Weights of a small transformer language model: 16 layers.
Each number is 128 + 32 x the weight over the matrix's rms, rounded and kept within 0 to 255. Layers, rows and columns count from 0. Numbers have three digits each.

# q: layer 2 attention query, 192x128, rms 0.154, rows 133-159,165-191, columns 0-127
# k: layer 2 attention key, 96x128, rms 0.154, rows 69-95, columns 0-127
# v: layer 2 attention value, 96x128, rms 0.187, rows 64-71, columns 0-127
# o: layer 2 attention output (transposed), 192x128, rms 0.173, rows 128-135,160-167, columns 0-127
q133:152120180176135119179077137108141136154203170074161187093129088139120084143129113147180146167146085126113115124137091135109162181147090114111099152061125140078142137145130107150107080092105120146160134144118131173142083155085145215133152116133111116092113112132193143089175157124112199122139133130108137152121143219118143166117188197179103163184118139085171165174138140176096102094097
q165:126088167061085093141152161133193057117150138154148156140112084148186120148144168150133204185136127118177102141143107181150123081171148097148121107176026154075111131083123162145095148096107098126195143116119119105147155094093093150072106182149096148086152178177109146080145130069110116121074057124156091109109144135152137129108130170118149133123099144135122109094132179136137118105144
k69:090160155120202085150111130161133078157086061132109178108148117093162079187088131065105120114115094083082171093099101140155138102143185150117078146106111096109141127161141154058166170177201095153128085155128101144121124173128146105234082128189063077124108103145133161155156091047188189120067145136145152106131088147204134093100076065174175146072154086156043181159145186113090141146098
q134:140136129112066068023091138142225126120114171117092130180124135119143135123117139141121097160164135097123110110102099146122141139225126187128100112141137104166165167118042139101099160134073134222102134147114116087108191070125130082098102141096118145188138116143120156146066120111138161175084111119139158133127063166173172125184165145083147075126095089121136087097107140171117125142121
q166:137149107190128153073159041080074102131153190143088100146153105186090064089113120140132130108153135065174161077156153198108103159143143173106163115122181117145038119152183091080111089181074137179109123110133130129116149143119169074185180100227050097071157195116125184126083155162075139115137130145206098125173143133132199127141166094134149132143051057125171208174150100138131126107148
k70:154124115115145184199148135177147147131095126179094106056146110139136109215115161082158130170041087102153113109177062187147130101120055059155016165126176117155073090099157121050089143181119138090106137141173121137148101133098091119109074137128121167066111136114173076081161120157141085216164099112121127134127130156114140127139032125102100155132150119167113083104140109062148145133088
q135:112108078103078124071173128120100134170172101121121076146116139103178142122159174121129193143125078114169146184100124109082053184162060167171144080163106064159088165189123145101170123066140118080149132110162198124113120100127130157141137199140138060084128074156128109150119077154135144143174096141165071164131118062132160110132111120145109139113156122112113136133154116089154119093142
q167:146159119128144102088083124090102153176171082082104143145182121150063068081136184170174128117168157167206129111108118129098111165173145183151122068158142112165165078133175136122185169082159086115117176139111147152113149074125144180170139087118067076119073087076154180162166179138105145110129111157172121109115105131104170204157152123123153167098137181129152193146121149070140135136150
k71:116173146104173198173113075097122067154133063129106177131142166148149112194142147100129202169099193217184146113145139129114100094083159124131021123153156141086104081099079155162087081136104077138162077083094187164104156090080113141165102147164160157115145102125162114105179047115123130152155100062102123047074140114082140129083112167115119093124107110121085120153125088124140111125141
q136:168113138183158154160149119152116040128121104123138103125172142129111129149141100168196052095115182103114095141129126151137121117094129119127115114139155108139132146119089098153126081160158146113115110101133118134132102165142145192158132163125173089132070139183122089144121144129082120141118199133094107147118172156131091131128097118133142124141158140115094126101121113115143103140151
q168:167129097155123204130109144129155115170117127115188143111186133118092051135107151088129161129113192097088136130062080134196144116171103149161107110084132130115103144183128127093113102183124101166130136139106094129097089096092163150137152112140100146119185078117145119086139102141077171114093103170150148087142151111145110136122119061145096125101078202137162140144136092138160186125129
k72:148115098158114102063120118108130138093114095150144107109156129145109132159089146198144163095146150156131109099122092139185133104150044119103189094141144079146095115126155165186166130136088144141158186158130106090137170135179128141117112112139127139160193115164131166177055141134079113161143131127136155179144130095102159146085072073159204081133150011111024094102148111174092142146092
q137:159202145124139111127108124081198149142134158098078105147117118097133107074120100142172113121152141113179098104185193034132126071146151177154143160095122158090160142163117129115101179072160184108112115131128172118158069159103158030109113115114162129104148122135139104126102168121094077126088166170141143108118148058112130152098145202094118094134182115185181111164132112203124141108131
q169:134146146091126171084095098069104162065107108143141155158148096148184103124122101149113146166187080152180116142118135170116218117135148105093150180143124130128249198174109064145130132108129157155125107127112117166140174087144168138000104121111137127079119120156151103176093152103085136144147155127119154091074133122121069124053149148061145086175118157109084054133132121082132124193114
k73:106143155169077089131179131126181052122126122127120134066183094126138113067162117091081087101083176131196159149140179066125150096122166210089149074120125109156115106116086107161139119154181108126115118073061167178146102155120124082083109203118137126139175135139191047133130110143079098144150142118123069071160101178155141178148142118118041149126104136140094135151097150138127076123175
q138:124141151202131149157186113085099147155170099065163123172121144154121110136185079125116130124133151103082223124132212088131177192097107099138098127088093114144158111112133158105175128097127176084114085151115146153141094175106140187045100109137176065127127145176136165094203097134222145106099141216131073168094169140173147070120129125157117192151108117097160137127087075100110104135108
q170:119119126104061182120107177147101160070076111167163109133150062157116182101129149075163153142105105106066162176129083074184161125122129079080145113102154083063124106139121144071110148161070152103122183111072108136094083123117140178135131073124167130154127156085115133102162166164101030136090158166126059064142185196153150110131117112136105108082142140132146147131131177170086092000169
k74:106075138131199130137086110103183113139151136143168203174157116103118084134155071047130135152124090182152104143146193229151085084183145153084122173129148128121156174190149121073172102100096121105202103139125123162172093092116185133141112109133145126130124171100158156086145174093147100154148156125147143141069088154142106154165147116077122132115141127094105151078144107143131193166115
q139:066169069124132181186058119135079104124104136172139128179104171178095150222118149152145095104170131187191181163158101196115146021105169106139143144092143079108081115150136074108127063130096107120108095144187164123076182200144138111067118185143190133126125075182070082094147149097124117143147063160151143154093125077159165163082174087174115210134085133174123145124137152071068108051129
q171:143146049094080120152135164088093143147164091120120158197137190143184096124140116191133136157150124202187177148082114156092209167122119047112202145209087132143075116068187154130182143111055124114181177167113169103113079160137142136124085123125145107115068130158144089159141133125091170136080135128174146234134171111102165122113110101064175189123116101210168147163100191111157107134146
k75:109108109077103115150115130077117194077157067104126181121084102130162088124123113164101100175149115109111158109047165048134153113047137161158141099115155126159195084099105191189135135198140143147148045164053122081085072132136122137118143125112068135148128172159143073114113161030093146093164150174098151125102109062087119143138115134083174148141151141142145137091139130167145133154125
q140:153150172117153150138158055135187075144089145116118174143085135110132088148076218147117059148060130089136151152115184181082147143101126113128058202151198090200095181148099094162055128183095178156106061087084146141134126106114169094151125182144224119105167173152156051130110145043078093139106168151120140093116142120104170126090097095094108151115065143088113058103161145147131101105117
q172:155147122098117219074094104151128084116142113079092105107104111173158093119078170163200117122140116111120173100109073192102104140187161169186151156120116051176120069090175163195085076118135197156109066097163143134142122097113136050084150183161163202145111131120137131101154118078122143161129071165083103117143114138133179089060064128114149113152142026139120061106157141122076105137125
k76:105110165131055128106064163137124098164088127182124074137108057164137161162167139216130172123122124192062155095068145130141143050122108119126152158150172062109140179124148116094118119126129145156095164148143182051169091152112159082090115072169077147096134162095131100159139143108182162082062120101083105115056093135119100119067134133173086195132131145148107159113092126160136153155165
q141:158157166112145134217131115117111156147116113069177142101107076181167166091094189135069166143133122193159086136155130186113111126057134130104090097189125039102121084128173110114169070126105108166168054172108109088129082153070108129143131111149053210157153099191176068127134152166173198074133088107128158234121138094043105144100134146141089129160126105100157101123135191072140118055160
q173:162114142096186125159120138169117077130118103079161122096167053139106117084094090128088089131135130183069159124053128156105110140111205071118125087164099119083099189192201128124107139209088198100141184133130089105131149162074180150153095112153067148164182147081137101123210188081101228107144118087130121137168125098122090179135110111089220205125104144119197117118148210100180124097100
k77:119159089154113070084132123112111133139152113156191104144115104134101087118102087165120122118089093169115130102129103112134144137115152171075087076124197166164130206119156148190123164148103127129143227190100162116126110106091124120175167137168124137134162060130088093117116126147160143084177090161104124167175152052126213135118070214101134113124097147145087191073091101143133148189148
q142:160194143097095129193120057103172164124082168095176112105118139108144082133084157140143094115160127117055077202195156200112126151191143184113069211078189128128164127104142120133057106123131133184126104117110076148116107195038110131198104228109132181184120119121089164126044117067135134163086148127112196102144115175096101148131149108045189196074130112070156023123079194157131084164149
q174:143070093126133070191096137140144124122116119113071102114169091071101099095174105165134108110146103127089152082115136097091135209130138198168146138159145143102069140220092127087146140137190133166137141111123089086115102133092174050079103135126154102122161070095151163157196116136123113172079220146091151074119216157146168127145142129144080122089127166060157142115085121144122153128152
k78:119142120108084160050075121108168113067111077125186062135098143216167187177107122088194059142112110175187131131063058135125149096121190031142174119107037148065179083106174154092092184139116097098165121137111149129157255078137112142127144135150108152147164136101158101138151181145182110105152146090122134132107143115105130081157109123197083105217173125079148168125117080134084192134102
q143:119149112097099112103118125164119114107103090111142176132117136141119126115106136120163147161169073047098192187149068149135198115114083111162121077069142073086108103155153106068122124147096085131117043113086073103141110103138137167144139129160094127139100080143115106156152078133021120113076106108113141157136187119136152143040152123159082157170127074153146129171112100165151142104152
q175:118165085051101084135101125157106121118110145180108125085179158124146141214074087208149142162255143143216108151112079138095114143111119109123139072217094108111182165191123143119087083129116084065101170077092134159091166119172125080112095094141029159126092145123147174094130166018157154156101093063125149128158047108135141122087154105170113142079068063078201099120154167164131099130119
k79:116109158099167116148053165157159134213143161098063113145213118131108108124126141125112115149097130091097115131119130146127104155074121170098095084091127121092134166077084188190055197111114090151131126153119167114160146120128148147198168145166131132146148127107121176185194155151141230170103120209111168101116164095152181145184162054184150148172009151136159171103162141182124163175150
q144:147163148080089169079104114152082114168122134098093132096123148134143140098152148141070100117121139127136116121119113128121124110179144122115150149130165100134131122103135116149105107109107066162133162127143118090120181082135136099164156140122096109086067107126112178162132068195119096155118113138116125105136159138136168089105109126124142145124095078103090112180142101165142164130119
q176:136076160131231155072165117108119125114144131090132135233144162159100115078140135076122156155097131138133113090126140160154128127154075103130136146175109152177072093082087096098150163143103081122156150095126142111133097109115124098154109134145150138089087130128128132132094154127078174194182113189186178121137104142110166096164094088154121146113099100095132112175128107093121155150101
k80:137106124120126124113109177147109124111134129143099150130128068109076126132134168186132122046161119060140178141077095109096100162096115117120106154132094141094179119146125176118120112136102145126089096120108128143171143080154136145181190136145136099196135163093144103162137132108160105071112118166130114132109171104138120094104212112135096105097195120149171124056169160146152125069106
q145:151118138155129158127129122162124119149146159112132166150134123148149142104208146131076164148127113164163104103146108125140135133168157147120090099109146085090126077117106118119114123115100133150129157135094108121130120097121129116145100190081161127102122119157132083096131076090111144120104125133167098157122134141136196115181104121067155105156134056102096133172190141164115138108136
q177:182071106101151040067094148104089104130157142125162146110168135093178164067096167091132176093115129192148154163167126165188131165140175123086153101171081174165106166108115117132157080002117103124140170227138159143118110144144076123104114086090120121129092128083166150178141193133089104112069136107075116137177126137147126089157173147138114084138154087100130096167122148170115139097132
k81:121161125103087103128194106133141128115098115096076131153068160121152101135123140155132135155116148113117112116071143093089133165114067132106201089042183109115123093154091091155110174154151174219120080133127144107174203084126129121074178144180160167168170093157131074166085135116111165173091149112128194118152172156122061114098134133150138196177110194124120159089143137157133090164110
q146:101139156116130142107151109153083114169132114140103081111111165137174156169132143108082145066120145119107121171084139143107138080097146113147172146086137110181112095109178125156135069121141057120148142079150141077124119175067181075140156177126103158130145113192095141159123080137132086101141116161126156111104073091089093092026107180152122179124141132119088152155072127081119164051101
q178:133109107111213103089105142154185107065179153128108131129115103094158156066126131116165111094183148122138132117149068117085107154166186150097187171165136143131143095166148211148211100089139141102141177132133144156124131100147170174231141085090089152173123109092173139111133163152136122102180129145134158117112076133154106166094130150173174086063104125066120139184131189123141115096145
k82:141151135098139147199097099085156195105067165164245071102194092176068114120127119132140195125167141185158119140218128166145176156173168101135117106175110140100091109158204038082104135097084126137111141158120087157101140102099119127167149059167066180094153148117093094117142179071124095168154189100166129125070135162093091158240073138144192150139124111195128166116106148107096109122189
q147:147124128073106156127076141146072154144107117131128143141083126152140084099116127169125130181151149118162152094106114137147103169176105098128104119138151133104110162105137108111105118130075090124146130122085136101087109145167096149076118093132077083126097155073170170091132170125121152095151108133117100128120148172116090112175155139083141202104083086085126147167087091197108164104101
q179:126158176056144085130132104109154138161126143144120138109082085173182129070073229167050140086098115166202151033145161103081088121124147131153110125135153093145109065100146158105137121166126089106133079117132115120123099141133141089107172173199113180139139112103097163122092172111090188159108132186188169030188100159108115200058106180189156148133114082136222132060158135106179096217109
k83:106088075207188095091095124112098092124092154100138110171173166112107114191094128075154163205184048069083132134172124146140158094181160130184180176158099204110085185181140113081100104178094130132102096124115153145107149117100076102118126130159125104120139079158082131154128106162087127161154180062167091164127120147177120108128038078104166152106150131114103122117177096108118127146115
q148:183085124137138074181216118125162121143092134111112126131141077099112139128104127057112141169159183179145102149133113163190139136082153095162149146095137146132135096095115178093086119122160117105121131103104120105162129148089164168139139140107148157117127124149156120165161117123137116163148114148109114121094096145136161161130145132127154125128153108144136092081136182104126149146125
q180:140130173094109153156132115181154119133085132089095134155104117110142103144119137118110107169140084137111086143132118155100130124103139119153111167090134132126153190203148162099110103099078175141126109146127125153147144103172114048131127153136158155120117076177115111120147082175205109129141141104124089129136141123138164153115139122128121132129178178094121069092175169127143136098130
k84:101188099156111104153163136144129100156108123156160130192132109134115128106117151161172148155150107146108134122173149120128140131096182107137108131138148117082149122134149051156137116156159145185142123140129140155124158159083081124134114084152140137079110122099094123149147125168149148105084090109149100064149086150164131114124130098130170121106085224127193097141104132132174067104163
q149:116152170075100117084086128181105114178173140105166178122149130124083122105114122165125151112103112127127148143135169126137154151169059171101124137089134130097130131133162104115147170107076064137165162100144143108157120124143048105151168112155156110158121115128118145105128106148151187082115137157146069145102102123121144107134114129106143151106096136069074087140114092170111124092125
q181:172153117131193096118109104135174164131147117110158180072113117145178111070043155106118144087148138085211159124122113148142095203096169123121199086131129161160092092060167216198197119124135099130139119128149144126075157132114154151145159147121133085175120106101103172185103190130114137124125143156150160095200074103093137103139159134167110121128085043116145176129089100124115156154140
k85:165111172150172154072154058148157109136105155159125083146159168161166112138088122097187137127102131083118144130110073180154149049113178112129172128125136135086135127164153169113103119107182098140097129127092126113149145108096145113143139125171118160045080108095126117076111107178118129140170130092084069125138109158119131138139090085138152073128183079136110134130155157058136117175079
q150:135059093119060198083085141084104134123139070163114187145117141148104094110155152121105162099121145136106104102108124148166105148190111131118109143193066074087119096132126137153091115125096152111147151131094056114104101091185108161108120092165103149164140193142149142110152073174101132130104077110148068150140179121102108152200097075114147121120127068107078168146110104096156215083161
q182:103108129087131120108094065114126122067126163099115206093136165095181135178165155149089098095153104126091147130130156131162108115122081122139115076151144122159062111038133104129101134043199131146154116134137171091136116127092155096122162154145117159170089064171097130138092152097113130142095130158105073082132140145172119128128140142157119092196164137063116139080133097065093123142102
k86:140100106089107124074119150116111103104130136115107148108159129129073099124105148103142134135150106118131110162138085073084135165126174115155161150140087146147131142159105136113122127092093073116100104197136159172129098136214130128157152117126113083113088166168120087113134111156142176089097093134107072129104087186135135058088181115143145132084113173075131142126167104098156143142140
q151:131106112136199146140129137152139149129128126126138181142101167103088115129133125124091154199208139155177108145179163163147139119158115082117094114180128094148098037106158162133167104085156130121104086171154174118116152154122126099193047076129160167138131150158142198173139170118112167118173078132105165124156123161145087119128156168095140165139161092116142142138139151169147120114072
q183:145161153121195127126090132045118094139138131166167067104112122154068137125127139100173076084127115121151170110102085140111196134143161115129103134214106165115134165098111113137110128077124114116095128110138132154099158107119103079108175099159117145090089143089132175185130183158098110084132108063203113132117146124078095080091142130120116134116145089144121186131151166133135104125148
k87:104118086112122120171182149114194131131113092168105167167122070100145199101105087152141111192126107122105096126109126116091058158119085176114132115094104127128162133171123130075132131146142158177134146121157150156164111132081035166124154154073059059141203072097080168121130124156150111162136133124139121173116186119128131123107101127062143152095115148135128155122141118030136121155103
q152:107119189112133143111056184119115105116135117106131148046127147100140150126171160190115114142111164133144152116110157090086133117132078130126109062093159145110109079122172141170150093106143095154142152176096152067156146157146125086187096058115155111146119084188182144157127131148138169085131069092146109149105115087123092129168076145039140158130168096098097219189103077125120119139128
q184:100093134170169076071052151095138182098129139113146117083130132119150171142145156116143128046177109147162203114114130112107120143153137090142128123128176116146156124042130145173166101074162126111133158126172112131085161127171101192123119080138117076172061080103175184189145181240129059133178160085113161166163127134109126101234145170097163154121158141073108163171074121100110128127094
k88:118123122162156142158091108096102149097110088146186132055158168186113107143148172086131057078136147168189132160191114115159133133132114123164077132133131071051071069111155141069126152114136125174159105085173082127142175121097129188103058137139151147112099129173190105179144133092109145147169088123150118069138073076121111116152096106121116098086110105100137155152108168168156125069160
q153:122153124161173119137183048133167129077124185155089147120090168132149105085079099147120161122108071084081090117155089110104108150175145101130101111201098115131187123106145058094128157112149140136177133123126067157151101132116133084142166169086164186154188180114108117108058139116167144152142172142146119140144116193127112132125096124157101074054117136084148098119135190143119150086122
q185:151116137109142100106163125063180056150129132133041110121136153079103128086168133110105117117101156096098086061087130092178111069100115108185051168130120183132169111174091092136090103085097115088113132078153089147071199135188168114156142054145077143088074139120196130190089137081104113189082145011121125149113116070148088150100168102127162103111140106151190102129119177193158125168128
k89:085175166100140175141134184104179156150169074156111170093133144171105192107134182145154087121129151130109145135185111152111159156157100161142065123089145135138204061154135184081135150079096124123131110130143069146107134139113054117194139146093116140164127085177161155113145153129107122134124169120110135149090131201100135077216123118135164112142072088152049159163110107120147099114132
q154:124152167144146077179096110123142167083137124165184111155115129108145120126107122146110124108131079144095115146186116165139122083141118140135100158167188191162165130091090199140110166125135181093131121151151097118165157076092151124127142128086119141098126127066112093199103163088126112168095190147126142060160068129084106159102139163140085090127160096099136125108161172133191126197111
q186:142125150121082107109161113077135161147159118075101135141156147155103121088072031144125100100102144122122078186116122111128083074143183156084153169115185140112145150159189146067147126190139127117146177107154142108153133174113099156061157098109077152044115141068136083086131137127160091223090239181191218106103075099120107149159051089154177099134122087083030104178230107094186114180143
k90:125154157119081185032127144106150163130137081087096147072132195197175090111132121123103189140141099144123128094141084096079132109089124109088116136118135148161101123089137094144135159101101181127158212147127187144119179145168095160181136124147096123087145204152108046132174163189082168103183101093145073128126124156146134118124113189114143061134255135159127194071135089145136049143072
q155:140111138110149119087118107143133084120093163110147136132134103132109164145147150100103112128135119076118073128173177103115097179096128176095105185097166150143184167144023136183124180095145101117087147132150168117167116074120144081075130105063167119170173158167097138127045128067157141139112140168157074068104113145104155121064078167159144123129083096152082096111111110126104048125131
q187:108169109119108126129143111155167129151126160174143050129071121082187123177095189224157123167152072161160107127118059142131023159140113097183128180116146056170116150152182111122109110164142127124131129103144109069114128077126028093181187181171069146189186129162087179109125131162156061139163124139061126047082157185129145182091123191150134112115053101033135120104058121153104105093134
k91:113148090149175127128090139210165148161147178135212104145143011107108169111148125159133077081039099165150164156127178125180108134152180121112106153155123063144063164103162129082086164132084133113110115130147093150120155183148179087117051081119103134078100121082089178123185122167155075052125143083199116120149110167150172138132150142138131176115185079127179146132061124129085140137103
q156:120092106135084165144124161092186144183059138098153125132180101138145112171151116132088102125190041105090089193095149127069171076169130161142116118148086085173140114107173068219105209173078136183113202146092082096103107182183085163107065080151078039067118158160122152109110136053178093141140152108087088131122161148144189123140069142076147155120064133106071102170125148162110101111146
q188:113082111141141118112171128088195055176111088099113162151137066129188177167141107149063135188123143074122144174133112087119161191136161174100150102169159132133139082183083085164119120149190130129060124120087144140124131156117119118150118114151132156085163104121145132103176108134143129121128119119081177193108091126135167098104169175214220150088134059130059139183179219087160190143070
k92:058111115126138167091116096131111092104078108119139185130151131085143152146089104144137160103154225129106150104091078122094122149166135082151137108144156145079109205171145127125106145105051120115098140121162134153133114132191108082145185105134148161136145173097170157089078126145234181097094171132175119166123106114129116181140174120139099101032117153247126076112145181068113151119107
q157:115052166158136157134166119142108202114171105160107130135120117157049152098123077070132178151076139159179152156156148156067157192122159120118126106074104167088098109082165175090113121133076089064136139126054137100131167076149114199116137167162109089124162160130079071042130121147112084153186143128121134144127145154164155130065083113102111138116129136114121174124097138107113149165138
q189:149119082133155219139181140163213078111095101146115185147128083179158178155091165167116071112135174127133145254152163157075101172111104168120129118093066132134127104124139154214114118178170110059148152161065073127184077109118101061155099168131132090081108137179162168120134100097111091150117141162115117111156140097146142193123180147123076132065085105095102149119107142101162127184153
k93:178175144212124053093114141153107065149088155075135180140164133112095090116158135156075140175132056113105154139052106144123157110135127122166145144141152091082110120093137218186153131091178108144140156112127147068145151097251128145140124156182079153099094110100122187133145153191119121139056116117125121117118138128137187163121143128135155068108148120154135147152117175100070153094183
q158:102115102117099163153111127111086150192148101186137211129083158176123183152105130141190134079113149163182137158135154077103136133063130178131109174129160082075086127095160182057102137122041179108142119116088178143173127123114125106099151151140123114153211162094134099129154147119178096145173090103111068125076136085129098122117128109110099107124147125131158115166134086186108225115150
q190:143126137077129164201162139150186133121147110161140086137110029088132168186131185132076100095101173225189199150131135094123131051180073103135152161111213121142113139088207138109090155164102166091124122139112136183097137198186023165117116141112039154124157112165151084094137073147132122103140079077160196108061063106060096094098093199133114135095136122101154125142074149109141158103143
k94:087088165188118065138047141155122124139157095141123109132125093083135122163168167205086152163140139098177175141093175145072106105120162153132176117166119083228101214129165064171189106066124140103165067142165043159072081101118096149122089171094141119163194106153140140153134147157099114141141170089166061130098214120102071144068108100056160110152131123154155174069065156138141039129126
q159:178124086084204095175145111118117163189104147159129072117099156143167140136053074126164146160121163179200107175131164143103087188113096119107132155151167105140109125108148059149119164127160069190185142166151145135089096182121121080126180134102138131076200095157157146113178136149147085129082143023180179137130125132134092062071097139172101136196170118134143131158080073140111213132136
q191:200100098112156139124211114097065172186083120070102142106128152142189071097103190157180122071207151115179141142106104110071097093146141189144125104158141097132130179172112164092150132134113120164137146089128123128134130087067125063093156173127115105120156153088128126124148133148086174121166226149209245105141147098126223094149152111122120117119054231157079172090156091138158120097186
k95:154140133132113113118091127139080090119150073089089105148176143201186133149084140133133089195072128157146068104075178106163119118199151074108108121131112124035123147067104177164141156185145101135061210101094166054131139168102027178117101226187123140113167071159090153146103141158077051150175062090075133141095136067165098083095124172097114101133135118115171187027149116166108143081100
v64:139142118104124174118143155142125162116153143099141118135156119119103161145124138135112136131143146155111125096117149119105144125133123121142139140093118135090119092111070090095123103092162101161127128145165118095157121154123106127124141144125163149119098112101122122072121123091124122168080099159152180095120122117160150086120115141153120117153130115094091095075124078166089149123092
o128:084100069093108115146099118118140101111143147116104135147105099157084146124157093151116167135121128128110109144110132130082147170126148114119086141127187104122100155176155169135112106128120129101139109141105107154111134127119096211111139126081131136137138108126137099176160111107180119139134103118087104133110120181121149163133093137111130147143101149173098137174093149092169077170136
o160:205081161136138123147108134133134157100108092128154134133120147086153137082096150091120107125169108142175134122190149131176158163141144099156150138169091090107109098089107095148149140130123143141122145137120133127175148195120133070183071157180110132147135139127113130104133144119106098086109069128133145123073071084120091114108150185184143088137094087094122106077145122194135100091088
v65:099144143139132179089166148125101095071106140128121128127080161121127152100108151102142139163104124139108109127132121123103109148138129141128136128136121116146104153117115106144118115142121088123124138112102126121111121137144139157126141153159146153160144162120120091117105152150145105107124178098071121121120154141165118147128079083156138131092111148141101145139149099179123118159102
o129:132130137126108089119144096110127141142145141127162153165110105101120112100165119157162118112102092099116179116095123100096094136079130186172085124093159127151138100103163127083126145117098108153083140163117136168125094138180133166162102085116117179168115112064131132163110172123120144123153074140135105125174086074094106117105177118090139121121166075180157103120157116089153113087126
o161:096153095095148107056103132147108083135129123146157094103113193107164120174125104137115172100120148145163094187169109192160086125155135084095156126159166165125126168166090125108170117101143160143146122112128149149095162150135104168138121179158133079114146107165099187102166109129106148136153089092131178160138099094132123125121095146139094148182067106081172088096120113131126155163146
v66:123121124126123143117160129138123118121131131166149138114090110165112138120108164164164096106124118112130156179156098157126151126111139136111089161122095114150118120155095104092138120116144115151130112155142123108102118130156147158126139112165126150147139150140136102115139121149151104094132162096143130120102113149095107129183117131142089124145105122115177121120118151125166096102140
o130:105095129135087138149124143116125135138094136109104118169122109088103143143153094111122134140137187158123198159101135091143113155120145115168096142082113135070174111120111174126139137156162096130184144086085138125151171095088118126109103131117100159120100099149172141192121129152175143115118107167130116110174120060170170126138127191163126164204169150137097145109090099141107171167126
o162:103158163114142134086146124137127085134121133141165137103119152146101089080116120124140094091135100129148095118178128144132105202121159170085117136178126129121101142168108098146123178112121104128139104103130137119102144122151150084135173140107122091111139119132122143122093097140104157143130121101137139143106109062078117133128094115069164126088128110082113136176186130123144110134144
v67:101154131105150133135083117109114158110076112114127096086158124142159157167103126085129113082112173107120131095131137076108124122130101129180137165134169138146099098141104101144130140135146126149111110118109120108104124153178058152154090155104137107088123070124084154135177127125157116174119126084116158136098153176100099141175110125123175127145125101114100101114119132158120100111106
o131:125187115170161089126099134131071074124134139098144154102177140092094137078168115181182121125102092188121109154153137156131130124139125097136097137168105204125103173126121143075136112086139203146158170151068095167109158140084160202117184132093084140156156185058140153221169134150110123084140122168151116158162122051128181127123107150168125178161148142103183179148116143132139126130102
o163:106068107114128111130126158117202184110134148131139100124138162066129136173103136109087144121103112114115108108090161099142136084120125087131151177122169086064113130130193193131103134159095119104132146123168145119113109138136115125135107037142160159116129118114109138090142117160138087109096154136129196115091158147137081151175174128127180081088145163149108124121169057122094160144148
v68:121165106103182112107128107119128113154133131134168155109095160138130143144125122157116158153118073090115139115136121145128157171163126142111127199139149138110158121137127143135100123137104158153106123136100108124111148089107109077151147116148116125136115148106134165159146118117117098139130178147117125091116115128104112155085142182166140089078139123143081111123150129118139178169134
o132:158098143120120150159108141105137127099134134087118120135131117105111121107094135128146142120101145148127112135120191094121118107139152091120117124133132125116161142135141154161172125080113140135168103140162154127156072139099118128119111162141155162146140165152130110127077121109089194095093107137098078147144158116081131084154075146109123158177135098115164113104120115080099136120191
o164:154145126192148116104144136090095104120094139123171062146145198140113164178123107144089123112168126136133159098118146100165135086102093164191150044098091115186108151108133182174165091193123141100141115168095114193156135121141125151148163100133125081127120103069117113152146107143130105133180075159088136132134114178186091091143161123099066139134143226117145128158110155148138128151117
v69:148106149187127077132160126173143108152170113146134127129139139137145123137137131102124117088116121089170073137147116119118144123084089169082161140110167117097107102131124132145109076153149137152137131125142168078125141137114118111105158125091147114105123107115148113137121103139133126142137103109120162116152142125101125104135130180099148069151150080120149160148113106152110098121132
o133:142135132109123128116105097122181157101168123107154163097153153139117160134119182118142133146162102174203114131143130095073089145115180127169100120149131086155154137167123165108102117108128135135148124172047064155128126145153121165120118182125158118161140137122116073129120131097117117135124166115111131058102124138145127135111125137136146165174087126109109119150137119138134140145067
o165:148094124116151153158112112154138120106068151123109111131125156074174120095145112153139127158119113136125164185119084168103159109112116102099105118139172129157118133114123066144082170111130114146093109164137155140135067124131180132169088117127112134159151174107185099111147121122129139182146108164108118207165124107096141140081115119111137095098164139140123182165139143069178072144099
v70:112154149130118114159139118121111121129161127134141140172084107154163102167102156076174104132128151166094113079101138110147124157185156114128143148164149119134160120153090154139089156092100124123123159134108083128077144169104127117130115142143103183184149142129108142104142134114124167142131140139200141126102114096117129129145121111110112128090142182093119107166106070111142179091143
o134:117119146144140115124136147099110159093107130108116183138139145092132120117141155101139158148154105069110159053117157113123166118145117133144102116138127124101128149104158127081121140115131132151139072136154143121107138127155136112104128148123112150141137072092149103130122149164136149149091124170083095139167139131131125189083106144147170137096126127118129177073121154144096091173080
o166:135172122129131113134159085139133140144147157199157033116101095142082126120134158089095111169101127191140146137138152127131093153073152147136169103120160107143152079143137116203167147149147141141071179100177106109140125139125167105142108041091105110153053133107101113131134136136093085115214135099123133095110135097164131141166124184089073149126165104159157082121127101111108189081159
v71:149117148123130128114093135127152137145124131167136208110121138163176139144092159168142120140145121090097081151111094093132142120119160062139156126123137148144116161133131128115148139149135164125110100120110151125137135120093122086162115153146121153159137107113102142107155098125138159086138121098136166167171098120079141107057134129132157159116167154124118130123118149079108131129110
o135:142143113110138111032117143158062119138155102143100136139125131089140193050158077098091137110086140153048133080127167097109119104193134144095122092141145090104101143153111124125168087100111140140103148175142183162126117113186133149077124116127119109101134140084146146135137119173094075161115124166144146080120144118154121142106118153171097038184115189114133124098142119093181130099166
o167:107110188153151071164164141063149071106091118096096109130105105094127058171162177169150074163152108120182148123090137122165144116093085090198111121134119180183138143115111078122126140137123136136174143098125113134115099141121098132120152143057159112143108133122146107164132148094138124075146122108112126121116147193139161089105166112084121148083143087247151129166094165172058129180135